From a checkpoint of a small transformer trained on Wikipedia: LayerNorm before each block, a variant of Muon for these matrices.
Each number is 200 + 20 x the weight over its row's rms, rounded and kept within 0 to 999. Layers, rows and columns count from 0. The size before them is the row's rms in percent of the matrix's.

# layer 5 attention query, 256x384, rms 0.0719, rows 0-10, columns 64-127
065,230,187,194,182,197,204,193,211,206,199,193,192,228,221,199,171,212,234,187,191,157,188,207,183,197,213,171,219,213,190,176,210,191,217,190,235,198,210,213,195,182,194,164,208,170,202,197,175,213,184,214,194,212,222,199,210,216,195,200,175,237,165,189,171
058,201,194,182,211,213,212,184,163,189,206,207,220,208,212,153,200,180,217,180,200,205,164,232,230,171,206,171,197,202,196,198,239,206,165,174,208,224,169,232,187,212,213,199,188,197,193,211,190,200,214,213,207,202,225,160,155,204,171,226,243,257,194,196,163
068,223,221,206,228,149,210,178,216,214,211,179,209,179,205,220,177,233,161,194,207,224,220,198,166,210,160,194,179,199,197,165,227,227,197,221,228,229,205,168,225,214,227,179,189,179,207,203,223,207,225,168,213,187,235,216,197,201,218,173,199,198,201,222,241
064,222,204,211,234,179,187,195,180,176,191,208,221,194,188,206,177,174,145,187,209,199,215,206,180,196,174,234,173,160,204,203,206,218,193,211,209,233,173,201,213,201,197,206,182,194,210,187,235,208,240,182,178,173,189,163,195,204,203,211,225,148,191,223,173
069,215,233,211,227,205,184,200,210,207,254,208,196,196,195,183,200,241,194,175,218,192,174,225,200,169,200,247,149,168,187,179,196,250,211,201,218,198,188,201,201,168,206,160,175,162,182,193,213,219,233,194,196,177,194,198,200,175,195,174,207,211,220,227,221
066,219,198,197,168,210,221,192,195,216,187,193,218,231,230,216,176,208,216,194,207,174,178,180,216,243,209,178,188,185,218,195,193,180,211,175,230,210,223,184,187,176,211,178,172,175,193,158,211,206,222,228,191,220,192,201,218,213,191,178,219,218,203,182,174
064,191,222,196,217,217,201,183,192,201,212,234,206,183,155,205,177,189,192,177,213,176,217,197,169,185,196,172,217,195,217,210,148,202,217,189,183,229,185,229,209,185,199,204,228,224,208,235,189,200,167,172,188,186,201,176,202,219,158,217,185,188,175,159,217
071,204,197,178,193,184,223,187,207,214,193,173,204,194,206,211,184,160,188,177,258,211,230,224,164,211,175,208,187,200,197,209,190,194,175,200,225,209,193,187,221,196,160,226,187,208,231,218,200,226,204,190,196,187,157,196,200,199,191,216,189,200,167,221,207
063,167,199,213,237,219,200,187,197,190,223,216,194,218,233,146,202,193,193,216,204,175,214,201,195,204,166,251,166,179,201,201,213,188,215,211,183,228,177,205,225,215,186,211,217,186,221,223,204,220,205,195,209,157,178,227,174,199,217,183,192,204,227,192,157
066,197,205,178,211,201,196,215,170,184,217,193,196,223,193,210,188,189,185,159,239,193,229,211,214,203,158,200,203,199,211,217,191,169,163,207,162,225,201,177,218,235,163,200,202,223,182,246,178,190,202,178,212,172,166,213,166,167,203,202,241,183,164,220,208
082,196,158,199,196,245,190,211,203,211,216,204,193,191,164,176,201,200,219,200,205,169,196,186,216,196,186,197,212,212,191,211,187,200,238,195,183,214,177,191,214,204,179,217,222,210,157,211,205,177,187,212,238,198,216,237,185,168,196,190,242,226,186,163,190
# layer 5 attention key, 256x384, rms 0.0737, rows 0-10, columns 64-127
059,214,191,204,219,193,216,190,170,211,184,223,210,201,170,220,240,187,201,185,180,200,185,182,194,168,176,227,179,216,190,200,214,227,194,214,174,208,217,216,238,158,184,176,199,216,211,201,194,198,178,182,172,170,174,225,196,200,219,179,204,191,211,203,167
060,214,213,230,206,202,224,166,181,199,198,214,185,185,229,205,248,213,202,167,154,210,200,194,186,160,209,215,199,233,213,190,192,200,174,198,192,224,203,218,235,194,201,194,204,180,247,197,192,202,188,190,209,233,201,204,199,153,215,181,157,157,221,207,192
055,217,173,220,207,234,192,239,170,210,203,250,194,226,204,212,168,206,198,206,217,200,195,188,209,195,228,208,217,239,199,198,197,199,190,211,194,177,212,220,188,224,200,202,212,210,205,192,194,190,250,179,219,180,184,189,196,200,220,180,213,196,178,199,202
062,196,209,207,196,199,221,188,204,188,182,239,163,189,205,194,222,189,203,210,202,199,220,203,153,195,200,218,226,228,220,176,206,190,163,174,234,206,191,178,221,217,226,194,203,192,201,177,210,196,189,199,188,198,203,247,222,174,219,214,175,205,198,188,227
058,188,215,186,187,203,235,196,196,213,185,187,231,198,197,177,192,170,187,190,203,227,178,188,188,224,217,218,202,217,222,180,238,164,203,226,213,194,224,204,181,191,204,165,209,208,211,181,210,217,218,186,202,191,189,213,191,164,211,226,206,217,223,235,194
061,175,184,159,211,230,206,224,217,195,183,180,209,191,166,213,191,192,151,205,217,205,245,169,204,187,197,205,198,221,194,202,201,198,180,218,180,199,212,238,159,204,176,235,205,194,237,227,164,196,165,188,210,200,220,223,197,249,186,190,191,189,196,172,240
058,190,203,204,201,207,187,221,220,200,214,177,215,219,226,192,188,192,201,178,189,215,207,198,241,233,192,198,206,239,192,216,202,205,207,199,171,170,178,205,177,204,180,211,196,192,204,162,191,200,200,228,180,200,173,198,197,178,187,208,205,201,246,208,173
060,229,198,214,195,202,185,185,231,178,206,198,202,142,210,197,221,209,172,166,170,171,194,229,188,164,189,242,178,223,235,207,189,237,217,206,189,196,218,204,249,190,233,194,190,211,200,208,226,207,185,198,191,182,216,204,185,175,201,170,213,188,222,233,234
062,204,166,199,189,225,207,152,218,176,204,208,205,171,201,230,228,169,196,197,194,188,199,201,235,199,182,206,211,199,209,219,189,184,205,194,172,172,195,209,224,204,178,202,194,191,163,186,188,204,191,230,184,216,175,224,202,219,221,223,177,178,193,218,211
068,193,181,252,209,194,196,186,187,199,166,208,176,228,170,243,249,218,183,222,212,167,217,224,179,178,190,223,210,189,198,198,146,207,195,197,202,210,205,159,209,224,186,200,214,198,196,203,233,199,175,213,175,171,189,193,161,199,238,187,205,219,196,214,209
066,182,201,191,181,204,210,208,204,178,218,208,210,247,206,226,206,208,169,211,200,208,225,223,193,217,182,230,198,219,202,198,227,204,186,191,176,184,182,194,196,191,212,192,167,193,204,210,169,215,174,183,190,220,180,173,182,186,191,214,217,220,198,219,214